python train.py --num_attention_heads=4 --hidden_act="swiglu" --norm_place="pre" --norm_eps=1e-05 --rope_fraction=1.0 --init_std_up=0.0422 --init_std_down=0.00747 --lr_mult_qkv=0.5 --beta2=0.98 --decay_shape="linear" --max_seq_len=1024 --max_steps=2796 --dataset="wikipedia_en"
Each number is 128 + 32 x the weight over its row's rms, rounded and kept within 0 to 255. Layers, rows and columns count from 0. The size above them is the row's rms in percent of the matrix's.

# layer 8 MLP down (transposed), 512x256, rms 0.254, rows 330-364, columns 192-255
size [102  97 101  95 100  96 106  99 105 110 105  95  93  97 101  96  97  97 102 102  99  97  94  98  96 105 102 103 101  99 100  96  99  96 105]
[[186 123 124 122  97 128 135 154 149  86 149 106 103 124 144  74 119 137 128 170 115 156 102  94 140  81 120 114 106 167 130 115  56  95  38 152 104 117 142  93 180 119  27 118 136 131 106 111 116  86  87 125 121  80  88 184 128 140  37 122  82  61 167  86]
 [108  90  83 158 175 140 125 121 129 165 200 204 147 105  94  69 155 164 135 197 160 146 174 120 100 124 174 102 111 127  97 154 117 169  83 106 122 129 160 132 166 191 136  87 103 134 103  95 150 116 163 126 120 116 149 103 140  88 168 139 131 116  74 105]
 [150 118 126 193 105 109 191 143 144  99 101 145  59 146  91 104 104 108 132  56 116 118  73 161 132 153 124 140 125 141  96 133 118 121 149 136 156  86 158 102 129 127 109 154 143 154 114 124 118 187 132 133 159 189 140  97 102 161 109 128 188 189 164  96]
 [ 86 131 167 168 134  47  96 101 154 126 138  87  68 124 200  91  80 151 124  99 135  88  12 153 152 133 154 156 135 121 149 108 103 113 141 150 152 121  93 135 122 101 124 136 132 112 156 144 113  81 117 156 131 108 108 117  97  97  93  92 125 145 118 138]
 [114 164  96 176 139 119 138 125 181 188  48 138 125  99 147 154 124 108 133 145 163 126 125 146  59 101  88 127  54 104 175 166 137 126 125 121 173 164 139 154  91  75 128 149 109 105  89 187 155 117 120 101 156 169  76 184 110  90  96  62 161 137  96 107]
 [ 85 124 134 181 135  99 138 132 144 119 122 100  86 115 133  41 136 120 140 141  49 144 137 147  90 142 210 105 100 146 137 142  71 175 147 145 198 113 126  93 124 166 119 138 126 173 119 118  97 116 111  72 167 182 158 130 114 151 136 108 133 114 137 118]
 [ 88 156 114 195 164 130  29  91 140 152 167 130  82  98 117  51 138  84 106 124 137 116  70 170 100 155  77 139 149 118 151 166 175 176 180 155 128 108 148 115 157 138 127 112 154 181 115  93 159 109 144 122 144 134 122 144 215 156 137 108 152  65 130 179]
 [174  89 137 141 111 148 176 100 147 122  91  69  59  76 156 162  48 117  96  81 161 130  91 182 190 165  85 161 149  96 177 164 146 121 172 166 181 138 113 147 149  76  88 124 130 109 156 149  56 118 130 114 145 150 116 130 152  92 107 128  75  99 137 112]
 [108 138  90 136  89 166  79 107  85 141 187 129  74 108 141  99 143 157  99 115  77 110 143 130 152 129  91 111  77 116  85 112 125 118 152 152 127 187 111 128 144 107 138 145  99 131  62  69 130 119  89 103 150 162  98 136 137 166 141  96 134 111 148 172]
 [109 165  35 124 140  96 125  89 130 121 175 154 109 178 164  97 105 168 140 136 160 107 158 115 209  67 154 150 102 114  87  98 160 106 138 108 131  84 105 159 147 117 121 158 141 185 174 112  98 120 123 127 148 111 138 139 190 125 143 126  96  75 145 124]
 [ 70 189 101 101 109 142  84 115 147  96 110 194 123 127 118  92  77 156 168  85 175 155 162 138 230 140 150 164 111 138  83 140  84  96 103 131  94 160  95  83 135 167 150  79 177  95 139 168 103 197 138 122 141 157 137 106 124 105 119 119 117 192 101 137]
 [144 160 137  89 108 197 156  93 130 158 157 158 110 127 136  84 122 108 108 165 113 122  84 138  47 169 141 203 140 110  99 105  53 139 165 124 109  91 154 169  86 129 126 153 121 108  75 118 146 121  91 136  75  85 145 154 133  96 142 144 156 119 156 157]
 [148  84 142 123 129 102 162 140 145 142 111  52 125 123 126 105 138 180 109 100 112 158 112 126  91 107 122 114 169  89 136  57 192  91 132 115 193  96  87 164 150 115 133 170  82 169 106  82 146 146 137  90 115  73 153 127  98 121 105 153 104 134 153 111]
 [134 189 114 114 138 181 154 140  95 138 132 132 124 179 141  92  99 114 129 167  60 162 177 117 123 154 159 114 135 140 184 134 133 145 103 129 149 149 207 138 139 155 116 131 117  87 149 154  82 126 141 171 111 178 177 212 119  94 133 118 119  80 169 145]
 [176 105  98 113 120 131  93 182 100 102 136 183 153 103 114 126 122  77 175  90 118 130  80 170 137 173 117 159 147  94 160 130 138 111 115 135 106 116 136  79 150 106 115 142 107  75 129 136 117 121 157 172 106 115 130 115 111 109 150 148  96 105  96 149]
 [119 156 116 105 101 163 154  72 153 103 123 137  90  69 164  98 123 142 147 157  96 118 131 134 204  78  88 105 147 157 135  86 108  69 103  70 104 123 162  91 127 164 186 156 169 166 104  89 140 111 152 111 130 163 151 155 102  70 152 127 164 134 127 120]
 [151 119 160 152  98 118 186 132  82 141 144 168  67 100 137 101 167 120 104 101 168 190 165 149 137 106 151 156 124 154 167  90 120 120 131 143 121 127 118  81 172 108 160  94 141 132 165 143 113 169 114 102 155 119  98 132 101  89 109 130 164 130 185 122]
 [138 105  79 143 102 140 147 126 143  88 106  94 142 116 167  94  99 122 144 144 155  84 167  63 127 145 153 136 183 122 131 130 105 130  63 103 149 137 113  87  70  75 131 115 102 102 125  91 210 117 156  83 126  95 140 154 157 202  96 132 100 122 110 163]
 [146  78 143 114 137 131 152 145  71 139 147 122 109 128 111  73 144 147 121  91 132 153 146 125 109 123 134  94  68 155 125 156 122 106 118 161 111 136 170 119 151 152 105  80  60 112 209 185 177 196  81 153 179 119 127 116 138 137 118 172  74 127  86 191]
 [147 181 118 177 102 141  67  72 127 159 116 129 107  78 147 154 140 172 155 140 106 129 137 136 138 129 127 108 119  89 174  80 100 183 118 125 107 142 136 133 114 149  81 168  48 148 217 141 103 100 114 172 115 156 126 146 154 137 139  91 126 110  49 161]
 [202 141  92 121 164  93 100  96  85 111 195 144  97 113 172 150  78 190 116 126 106 116 152 172  77 129 160  62 161 103 125  71 112 125  67 135 114 154 142 135 163 125 145 120 100 116 172 100 155 125 109  89 116  80  83  51 175 132 117 135 138 122 171  95]
 [119 111 181 129 138 159 101 113 183 165  95  75 154 166 116 168  68 125 157 140 158  80  94  99 118  65 182 106 104 124 139 175 167  96 129 174 122 159 135 129 174 151  75 123 184 139  95 144 135 157 150 121 101 151 136 136  97 149 138 158  84 210 126 124]
 [154 108 149 160 118  66 169 103 157 165 160  88 137  80 154 123 121 105  84 166 171 100 176 112 178 117  89 124 205 133  85 187 139 146  91 197 104 150 111 158 142 118 146 159  90 130 120 160 102 108 156 154 135 108 128 124  92  95  85 160 153 192 161  93]
 [101 155 132 139 124 116 145 149 123 105 161 169 120  96  71 124 130 159 138 108 120  54 124 127 133 174 143 112  60 109 189 180 135 123  93  98 172 162 186 124 121 102 126 149 130 131 139  97  77 124 206 194 137 112  60  73 140 114 142 128 136 140 176 159]
 [117 114 148 156 126 141 187 153 136 146 136 138 148 132  89 115 115  99 131 195 117 112 104 155 105 132 153 121  97 127 137 109 145 124 116 155  99  91 163 100 111 147 147 132 150 111  74 174 104  90 103 128 136 102  93 133 110  67 128 107 216  89 119 150]
 [ 85 132 140 155 141  88 102  79 139  64 142 145 115 143 143  78 125 131 142  51  29 107  83 168  79 111 120 120 183 153  68 124 123 136 115  92 105 111  50 155 135  55 161 148 153 117 146 105 129 113 170 129 117 175 101 153 166 127 159 165  52 167 106 156]
 [155 161 134 157 124 133 131 149 121 100  72 113 153 115 110  94 115 147 124 181 179 136 154 139  77 128  74 113 116 157 122 125  72 117 181 108 129 138 140  89 120 112 168 161 162 151 146  53  76  76 147 114 147 131 133 129 152 124 120 123 178  75 166 127]
 [120 173 109 128  94 149 106  82 173 208 128 180 151 160 105 143 101  96 110 150 122 116 103 143 102 147 104 121 158  93 105 182 118 198 142 118 164  89 108 184 162  90 125 110 206  87 184  98 125 110 161 117  82 126 216  81 157 155 125 181 114 104 145 135]
 [102 108 144 153 137 191 173 147 161 207 154 139  87 182 127 171 143 125 127  47 131 103 180  53 184 126 113 157 165 105 102  82 144 152 132 121 175 130 109 122 114 184 122 100 111 133 130 128 155 107 147 115 153 147 102 127  69 137 154 102 163  94 145  78]
 [137 129 119 147 131 152 113 155 156  85 126 174 153 131 138 139  68 146 136  85 113 131 141  90  84 124 132 173 116 111 181 205 125 116 127 147 129  41 108 148 174 127 101 119 144 120  92  95  86 190 168  95 202  59 100 175 129 120 165  80 123 125 131 125]
 [120 127 132  79 111 160  91 146 191 170 137 188 113 153 112 145 101 143 109 189 125 125  96  99 106 133  85 118 104 103 126 138 158 179 135  98 120 102 109 112 153 131 115 162 126 127 181  97 154 117 150 109 162 155  77  88 120 139 132 131 178 129 146 145]
 [ 91 140 158 133 158 107  69 125 153 143 137 154 154 116 120 123  63 130  82 146 110 116 106 139 117 142  84 177 150 139 153 136 117 136  59 104 148 173 140 124 103 150 124 100  90 140 140 141 137 108 163  90 123 152 112 136  85 167 150 145  97 156 141 166]
 [143  88 110 110  98 107 131 103 143 206 201 147 141 104  96 127 138 140 152 132 114 107  90 162 146 121 137 214 163 133 143 134 156 171 102  92 162 113 102 107  87 124  96  96 108 189 147 126 103  99  73  95 126 154 143 159  86 141 111  98 125 114 110 110]
 [180 115  71 102 142 123  90 140  64 134 174 113 136 138  38 186 123 136 116 137 195 169 153 103 140 142  97 124  97  89 108 142 166  92 130 119 147 134 128 117 130 107 159 143  88 165 109 115 134 144 141 179 168  84 174 130 120 100  72 103 210 117 149 146]
 [127 109 148 107 119  90 112 158 119  76 142 105 105  59 182  94 155 103  66  74 171 105 138 139 115 108 172 110 152 169 141 176 110 111  93 126 141 174  91 137 110 161 200 114 125 109 186 101 154 150  98 130  48 107  92  87 104 163 141 146 166 183 155  67]]
# layer 8 MLP gate, 512x256, rms 0.262, rows 331-365, columns 192-255
size [ 99 103 105  99  94 103  96 108 106  98 105 108 101  99 100 101 103 106 102  92  96  92  93  97 106 100 101 100 104 102  99  99 101 102 112]
[[102 175 117 155  94 174 129 102 185 132 148 181  76 139 152 128 150 108 104 164 100 156  96 181 149 121 134  86 125 163 116 160 113 148 113 146  87 106  89 145 167 157 147 209 118  80 106 130 127 121 133 188 151  57 145  96 146 113 102 108 141 144  63  81]
 [ 96  94  45 130  92 149 139 163 224 130 165 130 124 146 106 114 170  96  79 110 129 117 145 174 128 106 152 111 152 145 140 117 111 128 109 135 189  93 119  86 141 197 116  91  75 203 132 164 120 135 116  74 190 136 154  83 157 167  53 157 160 121  98 145]
 [102 161 144 147 208 137 150 134 156  83 154 104 114 141 102 102  96  88 128 115 158 101 108 130 122 149 161 101 151 172 106 168 113 132 108 119 152 118 146 133 129 124 153  74 137 160 147 158 157  65 123 127 169 132 134  93 175 106  95 193 107 144 216 162]
 [119 181 145 147 137 174 110 162 150  93 107 152 110 120  93 177 179 112 188 114 126 172 103 112 134 111 167 120 100 167 143 142 154 115 176 194 102  96 130 120 139 115 100  98 110 119 136 180 123 114 132 114  74 155 153 129 130 108 117 139 133  98 118 104]
 [141 178 106 106 160 125 184 111 166 126 126 111 145 143 135 164 110 141 109 113 174  76 158 193 133  97  98 109  88 151 120 100 126 164 108 175 145 191 154 144 101 157 142 142 128 104 107 105 139 178 112  92 136 131 107 152 119  76 167  69 119 144 172  76]
 [ 77 130  79 170 177 165  69 129 117 140 148 101 124  99 138 138 151 133 136 178  99 118 106 127 181  78 135 147 123  76  87 138 167 154 118 147 159 141 161 135 145 143 134 110 143 158 152 168 134 173 138  92 153  62 147 125 165 100  79 141 126  93  57 106]
 [ 99 127 108  84  93 125  81  71 128 116 169 122 149 145 122 145 169 137 129 102 119 104 127 139 121 124 198 169 173 135  80  64 154 159  89 170 120 113 157 135 116 143 215 162 142 174 102 144 134 120 133 119 137 117 144  96 133 188 161 130 174 136 148 127]
 [ 70 138 180 168  86 141 128  86 153 120 125  94 136 137 149  86  66  94 115  80 147  81 143 145 162 113  59 137  82 191 161  87 117 154 114 119 125 185 128 160 131 158 117 108 125  95 157 116 126 203 151 118 140 128 152 141 107  81 148 122 146 131  84 163]
 [142 140  73 165 147 113 176 104  86 115 139 126 121 148 125  97 180 170 168 115 167  92 126  58 116 104 156 125 123 133 130  48 120 114 141  95 186 164 152 150 141 163 140 169 157  99 152 115 104 183 138  91 173 101 121 168 134 133 139  74 110  98 163 151]
 [ 74 110 141 129 155 106  82 204 126 112 112 172 105 120 113 120 134 149  78 151 138 125 108 123 102 131  57 129 156 151 169 133 148 118 130 103 133 111 168 136 101 144 152 129  71 104 106 168  44 165 199 148 168 125  90 152 124 146  97 134  86 120  94 128]
 [ 99 180 115  84 176 190 150 149 102  94 116 104 159 104 158 162 146 115 116 127 162 124 127 162 174 203  68 175 144 105 135 137 101 146 147 140 167 151 140 189  88  88 122 124 158  56 121 117 119 119 177  87 107 204 189 142 168 131 136  89 117 118 123 190]
 [112 187 106  85 149 141 157 119 132 137 122 136 112 137 131 147 133 159 139 101 139 120  90 160 120 125 147 108 141  59 166 153 146 143 153 111 129 107 158  76 111 135 103 134 107 192 134  80 177 106 170 114 167 120 141 117  70 115 109 158  99 133  40  96]
 [206  92 182 133 133 155 157  66  85 119 111 160  70 194 129 170 109  77 100 134 177  80 144 106 122 140 130 110 140 128 103  78 128 168 136 168 119 112 146 100  78 111 218 107 100 133 154 123  95 133 165 126 113 145  81  83 156  93 141 104  99 118  85 143]
 [ 95 115 131  84 151  94 149  86 188 105 146 145 158 137 124 166  93 133 177 164 189 114 157 104 155 146  89 133 111 153 143  98 101  79 146  71  79 170 121  84 145  89 106 149  85 141 135 117 131  76  77  54 161 149 162 200 102 111 181  80 162 148 112  95]
 [140 113 121 137 172 154 113  61 109 111 115 140 131 141  76  67 180 172 116 150  97 130 141 152 196 108 122 126 132 149 115 147 121 127  85 159 151  76 174  76 166 137  99 160 172 114 132  99 162 182 180  47 102  86 124 130 136 165 113 123 145  98 163 142]
 [114  57 175 138 133 165 154 119 107 103 126 148 159 139 163 159 144 132  69 114 174 139 132 102 153  46 152 129  93 126 149 118 105  82 142 150 146 140 134  89 173 100 124 135  59 170 127 179 114 148 163 140 160 115 102 164  89  98  84 192  88  28  91 119]
 [161 102  76 164 143 117 143 128 117 143 129 142 163 176 147 143 132  99 129  96 131 152  67  87 102 154 123  68 150 150 141 123 146 120 199 125 154 152 144 153 116 136  95 113 169 103 104 145  87  70 135 182 125 179 183 144 182 109 165 196 107 114 168  93]
 [136 125 117  90 108 154 127 158  93  48 163 130 120 119 111 123  74 188 106 113 123 118 180 133 120 125  84 144 183  72 159 103  86  93  93 153 125 169 160 154 150 128 121 123 127 162 170 112 129 147  88 160 115 115 159  97  76 151 157  88  89 126 168 110]
 [116 101 100  77 125 110 153 174  99 154 129 156  92 163 123 124 103 106 143  97 102  96 108 144 106 103 119 161 137 136 128 151 117 128 113 139  96 118  99 178 136 147 117 125  83 149 145  89 194  82 175 149 137  98 112 148 193 167 124 119  62  56 168  48]
 [179 107 154 142  74 140 154 110 140 165 143  75  92 208 113 157 120 103 135 135 180 154 110 130 160 121 129 161 136  80  98 141 148  54  95  73 182 140  98 163 109  59 144  39 182  83 132 112 136  58 111 185 130 150 116 112 142 128 168 131 156  73 136  70]
 [194  43 155 180  76 190 174 139 131 163 125  81 126  89 113 161  93 126 140  97 148 162 158 126 170 157 121 126 118 125 169 198 149 134 123 128 126 121 138 191 144  71  98 143 165 105 172 108 173 144 148 194 151 154 117 132  92 134 158 131 113 134 137 153]
 [127 137  90 115 170 148 114 123 185 140 132 119 109 177  96  87 146 120  99 125 178 139 153 104  15 144 206 130 197 102 132  86 138 144 109 135 118 125 175 132  64 139 146 166 121 154 110 149 148 148 135 172  90 133 127 126 102 168 153  98 106 149 169 125]
 [126 145 148  57 171 100 139 135 140 140 130  66 168 172 119 152 144 122 117 122 140  92 138 198  84 107 191 142 124 188  86 119  99 168 141 164 105  82  86 158 145 130 219 139  96 166 127 149 172 163 104 149 157 157 134 108 134  86  89 131 141 141  96 171]
 [178 147 169 104 136 179 126  94 144 120 174 114 144 168  98 101 103 150 142 145 190 106 100 178 126 106 151 156 159 150 154 131  95  92 152 145 101 133 121 132 106 154 142 194 136 109 145 153 132 144 108  98 120  83 189 119 102 167 158 130 159 100 139  99]
 [155 142 116 122 108 154 189 155 141  73 131 103 133 124 147 119  99 132 145 103  58 175 108 149 125 107 125 171 138 155 118 143 122 113  44 113  99 126  67 160  66 144 109 133 117 130 182 172 154 138 102  54 159 158 121 155  82 124  82 120  88  87  30 116]
 [110 133  95  97 169 149  99 176 134  99 101  97 129 115 121 129 183 104  96 140 137 130 125  92  82 116 134 119 171 204  96 144 135 162 114 139 143 171 118 124 117  94 188 108 167 158 169 131 120 196 159  74 109  92 150 127 139 109  98 155 104 114 180  24]
 [ 40 179  61  67 174 101 154 162 173 134 113 141  72  58 217 120 185 140 127 151 168  73 118 163 142 121 142 154 153 129 172 138 151 143 114  90  83 115 138  78  94 113 155 111 140 178 111  91  96 129 146  72 119  83 126 158 152 117  92 105 146 204  94 107]
 [120 138 146 195 153 198 159  71 147  94 142 164 114 141 117 165 135 118  87 137 118 130 143 200 166 114  97 130 114 107 155 167  81  92 102 131  91 124 184 136 136 137 134 133 124  89 193 147 157 117  89 115 150 194 136 113  52 151 109 155 101 149  86 107]
 [128  83 121 117 135 161 152 124  89  59 200 130 139 149 130 122 146 136  91 124 199 149 106 107 139 150  84 129  97  61  74  98 159 134 114 148 155 161 120 151 107  68 178 153 100 125 115 110 129 157 160 101 128 186 155 112  86  99 133 133 107 149 147  73]
 [120 125 134  86 170  87 123 110 170 159  82 129  93 144 107 143 118 129 109 107 151 173 102  92 102  81 129  91 172  65 139 114 142 118 165 128  48 136 123  81 138 136 101 116  83 105 109 108 159 102 102 164 148 150 116 121  92 122  58  86 134 152 187 124]
 [116 135 154  82 125 121 138 129 120 147 111 122 166  70 149 200 176 142 172 145 117 142 113 134 113 141  99 121 146  97 103 183 120 104 205 175  97  57 171 130 110 128 103 182 108  49  83 155  94 132  91 128 128 137 133 115 100 190 131 127 132  96  65 104]
 [127 120 147 141 147 126  60  70 102 150  62 157  93  71 125  95 123 153 120  97 135 155 119 147 169  79 164  87 161 104 148 137 125 184 153 113  86 186  99 102  97 170 170 199  91 125  78 155 111 106 159 154 120 156 130 107 124 112 159 149  74 161 130 122]
 [ 51 142 167 185 150  97 157 143 152  98 134 170  80  83 139  91 152 127 134 110 110 147 159 129  69 153 137  84 159 164 157 159 121  97 167 118 108 141 157 114  77 118 164 108  73 111 152 146  94  65 110 114 138 103 107 150 146 179 162  89 128 159 108 117]
 [127 120  86 161 173 102  75 142  98 153 138  92 118 109 223  67 118 158 107  92 143  82 101  53 141 136 124 101 131 185 140  95 140 112 143 111 117 149 158 122 160 151 128 115  98 129 119 144 138  96 172 101  78 166 151 175 107 114 115 178 115 122 124 136]
 [108 109  98 122 138 179 151 165 139 135  63 148 149 133 141 142 116 118 186 124 186 162 144 154 139  90 156 151 110 140 190 179 100 112 197 124  88 118 141 128  89 155 159 131 154 168 126 182 110 129 120 172 138 148 140  98 131 152 142 118  89 113  83 110]]
# layer 8 MLP up, 512x256, rms 0.269, rows 331-365, columns 192-255
size [100 101 101  97  95 104  93 102 109  99 104 104  99  97  97  97 101 103 101  95  98  93  94  98 109  96 100  98 103 101  94  99 103 103 118]
[[165  94 101 169 120  84 121 141 105 148 114 153 143 118  91 166 124 212 127 135  98 185 157 122  98 114  81 113 142  94 145 118  76 139 123  93 106 183 144 136 160 131 145 139 134  65 141 105 109 134 167 161 117 154 142 137 173 168 142  97 105 191 127 120]
 [162 137 142 102 186 167 139  87 185 111 139 188 134 132 144 164 125 187 194 146 144 131 115 180 122 142  96 112 138 130 147 160  90 107 126 121 101 121 100  83  85 210 136 145 137  69 138 116 102 132 137 112 111 126  96 181 146 149 135 116 164  74 186 125]
 [187  98 169 113  97 119 177 123 119  57 133 116 122 106 103 130 139 112 145 186 119  70 142 163 149 155 137 170 132 147 113 165 127 166  69 100  95 146 115 140 159 109 119 165 140 125 167 140 109 160  92  71 116 210 119  86 142 127 124  85 135  51  93 125]
 [121 139 123 157 121 134 192  99 161 151 138 173 108 133  84 110 103  83  91  95 173  67 112 114 118 171 164 100 162 181 133 155 113 105 132 153 159  77 102 141 185 122 127 169 200 114 106 102 151 192 129 138 132 108 166 118 111  59 130 160 191 166  74 132]
 [170  90 154 102 132 138 149  92 150  98 150  65 113 161 164 140 143 123 163 124 153 141 167 102 157  69 157 165  64 126 100 139 120 107 139 105 122 106 143 107 154 136 183  83 101 120 142  87 101 120 150 115  90 133 182 166 140 122 147 138 105 178 144 202]
 [ 86 188  83 113 136  88 117 101 135 178 111 125  92  93 150 109 140 107 131 159 144 143 118 123 112 154 150 131 157 161 134  94 139 186 155 150  73 149 144 175 130  95 166 104  91 116 168 147 160 127  94 146 183 168 129 132 122 178  93 146 152  84 144  82]
 [105 116 110 131 151 124 160 128 140 147 145 100 156 116 149 197 153  59 178 129 135 149 169 109 131 166 124 162  95 110  90 108  99  81 144  58 146 128 176  70 137 152  57 134 136  81 168 140  71 125 105 115  60 116 130 115  90  96 121 161 111 157 162 135]
 [ 96 121 169 116 143  90 136 135  66 136  70 138 206 119  98 124 124 176 109 205  98 134  83 120 124 184 177 102 118 123 111 140 105 155 111 118 174 104 155  94 105 133  84 177 185 165 106 150 112 210 119 139  84 130 166 111 161 161 175 136 115  68 110 125]
 [110 163  99 110 109  94  98 169  63 101 136 199 117 158 128 104 206 148 132  92 133 138 156 124 172 168 102  90 163  92 165 123 137  97 141 132 148 109 155 185 169 115  95 128 122 136 130 109 106 129 154 101 183  67 110 176 167 110 110 120 174  81 104 194]
 [ 82 131 120  82  78 164  78  88 123 146 101 143 139 119 150  67 119 162 155 106 114  98  81 127 160  80 137 154 114 108  86 122 125  63  82 137  84 146 168  86 144 174 131 105 167 147 114 148 118 107 136  98 107 160  72  96  82  73 148 116 144 154  91 136]
 [142 174 127 133 175 188 185 129 114 108  89 165 139 107 119 170 142 102  91 119 139 122 131 132 121 124 163 200 138 113 118 143 138 158 140 162 142 121 119 132 155 188 142 131 139 100  96  92  94 144 103  97 101 169 114 175 148 125 137 132 119 122 150 143]
 [150 138 116 126 157  84 136 138 127 172 101  94  97 176 191  57 110 143 116 163 124 131 120 142 160 125  53 126  81 139  97 126 123 109 155 140 125  65 148  73 137 117 109 169 128 135 172  93  97 122  93 184  87  60 108 164  96 139 218 153  96  98 183 114]
 [136 139  53  84 139 136  88 195 142 166  95  87 148 123 153 111 185 120 127 103 137 133 118 142 157 165 130  95  76 147 169 138 139 137 118 108 135 130 127 151  79  83 114  91 110  81 138 127 139 161 144 154  99  72 161 160 156 173 160 150 196 162 135 136]
 [134 143 110  93 137  65 126 125 198  50 147 167 150  98 135 113 141  63 126 123 134 171 118  93 160 103 103  85 114 136 103 112 130 117 128 150 153 137 152 196 167 119  74 103 128 125 176 172 138 177 150  83 109 116 132 115 107 118 136 112 142 157  88 155]
 [129 127 107 125 130 120 177  99 161 138 126 105 112 150  83 148 169 119 125  99 152 179 113 151  82  90 157 204 181  50 138 115 185 113 158 129  93 100 127  91 149 109 135 124 159 148 153  68 100 141 120 130 140 149 154 116 101  83 116 170  92 113 105 133]
 [110 182 124  92 138 109 121 116 172 150 125 153  90  77  54 213 137  99 230 116 138 105  98 138 140 171 105  85 178 179 111 118 130 155 108  70 138  94 138  96 126  88 123 132 136  79  70 121  99 122 144 120 103  85 125 133 156  88 134 114 131 173 142 188]
 [136 103  87 103 162 134 124 117 142 109 108 148 123 165 116 135 123 158 106 127  91 102  51 100 112 157 114  63 134 137 143 126  80 194 153 142 193 122 115 144  92 136  88 116 108  99 151 140 160  79 132 158 163 145 124 113 115 122 124  82  96 134 150 167]
 [159  77 102  99 212 161 162 153 211 117 133  68 109 132 152 167  84 127 224 134 117  78  97 122  97 109 158 127 103 146 115  63  93 150 138 126 142 116 127  53 106 140 106  85 170 131 168 123 105 115 182 165 168  86 107  97 158 123 132 126 147 105  84 127]
 [109 168 137 145 135 140 156 106 166 125 137 165 150  92  90 131 148  90  81 175 140 109 144  94 119  64 118 135 159 116  92 153 151 121 140 127 111  69 119 134 160  91  69 156 161  70 120 125 132 178 119 114  73 101 135 169 113  75 154 164  94 173 123 134]
 [115 129 101 171 157 193 136  98 114 151 126 197 157  92 132 145 139 129 139 111 126 143 116 181 130 144 144 141 212 132 106  90 122 149 145 183 107  75 142 122 108 147 114 117 104 158 126  53  62 178  79 159 171  73 125 124 161  70 124 150 161 119 100 110]
 [ 79 127 148 172 155 149 104  98 132 149 150 164 111 141  93 119  77  74 193 135 125 117 138 130 133  87 209 104 115 107 145 143 208 104 115  99  97 150 145 164 114 108 133 130 170 113 189  65 160 165  62 121 146 153  98 126 126 114 124 103 135  93 181 137]
 [102 150 130 143 111 162  78 122 119 150  92 141 138  96 128 132  80 117 138  90 102 146 107 136 119  87  83 116 152 101 148  93  98 139 143 135 148  79 138 140 113 138 124 161 160 113  95 124 115  81 139 172 102 160 133  95 150  74 107 106 107  97 118 152]
 [ 88 142 122 172 134 106 139 103  73  92 177 134  86 137  95 152 138 139 134  91 176 110 191 158 150 108 188 130 133 199 122 135 115  73 112 114  59 167 155 153  95 101 137 125 146 173 101 135 171 124 174 133 111 158 112  82 149  91 146 165 144 114 159 128]
 [132 109 144 118 169 129 111 123 139 147 133 123 185 150  78  78  88 106  96 145  99 137  83 132 103 150 115 202 100  87 109 119  99  94 170 167 124 132 132  86 112  92 150 112 173 154 108 148 141  88 135 114 202 152  95 121  90  86 117 147 146 102 139 132]
 [112 154 170 188 167  82  93  30 110  85 132 153 143  97 119 123 152 105 162 137 127  87 111  80 147 125 130 143 127 201  87 159 129 125 160  79 100 108  90 117 115 157 169 136 145 112 129 113 148  19 130 117 115  97 114 138 126 120 129 136  76 126  56 130]
 [139 147 147  98 158 137  95 149 129  88  55 107 111 101 141 111 120 111 123 135 161 126 108 135 122 188 123 135 134 181 122 169  79 146  78 123 116 132  71 117 120  75 195 127 132  73 115  86 130 195 188 159 100 152 127 130 120 145 126 159  94 145 185  95]
 [141  88 143 120  85  73 118 161 146 100 164 105 130 109 159  96 131 116 157 129 125 141 118 119 152  95 107 147 125 152 181 162 138  73  84 106 122 115 111 156 108 131 124 234 185 124 112 134  80 116 115 136 168 133 120 142 136 151  96 103 134 115 119 126]
 [163 166 161 176 144 111 150 120  97 164 100 134 152 109 116 111 152  94 182 119 141  85 191 130 200 169 117 132  98  96 139 111 111  85  98 167 137 111 114 174 147 181 100 154 114  90 112 141 109 163  93 170 123 130 113 135  83 114  95  69 142 111 119 127]
 [ 85  98  83 119 129 153 136 138 124 138 131 111 132 132 110 118 110 147 131 128 134 123  72 102 147 112 147 180 116 119 135  85  93 142 152 175 166 144 132  95 129 104 149  80 134  84 119 200 138 139 141 155 122 132  88 173 126  85  89  84 191 134 145 115]
 [153 174 169 137 117 173 127 127 120 127 119 148  94  75 125 132 132 179 108 117  87  75 138 201 100 104 121 118 132 130 157 140 107 121 137 136 141 111 125  92 149 222 113  64 201 191 180 131 122 136  95  99 118 136  99 114 151 143 134 142 123 141 155 164]
 [114 103 143 157 145 137 134 100 121 151  63 145  88  82 148 143 122 116 107 149 119 103 153 116  65 127 105 153 170 121 113 150 167  84 186 175 110 137 104 163 157 163 115 184  71 131 131 186 127 133 129 114 174 138 153 140  74  90 128  89 143 127  67 134]
 [111 183 117 180 169 136  89 115  73 146 173 157 102  48 177 151  96 130 122  81 204 148 120 120 144  97 106  93 127  99 122 195 178 162  87 115  91 148 122  99 149 142 142 100 173  81 121 123  61 121 124 112 110 118 170  89 128 134 136 109 106 147  67 154]
 [161  75 163 109 181  10 143 134 129 103 164 131 163 132  79  80 106 112 129 111 158  92 107 136 113 139  48 117  83 105 136 142 122 150 105 161  80 131 134 105  92  88 117 100  95  82 119 146 105  94 138 138 181 126 106 119 164 128 150  95 138 141 156 148]
 [132 159 163 157 112 142 170 109 129 163 114 154 133 168  73 178 144 117 145  38 153 107 165 110 103 103 148 145 102 114  58 164 198 164 152 197 143 113 156  87  95 120 185 191 152 148 102 125 111 144 192  69 102 145 103 133 141 153 114  84 129 142 109  70]
 [170 126  34 147 105 102 119 125 104 157 108  52 120 141 162  99  68 155 100 158  88 112 103 120  79 155 123  80 138 170  64 119 131 161 134 144 161 129 165 153 108 114 150 133 113 151 119 139 207 126 125  85 173 133  75 182 116 163 172 198 128 121 194 126]]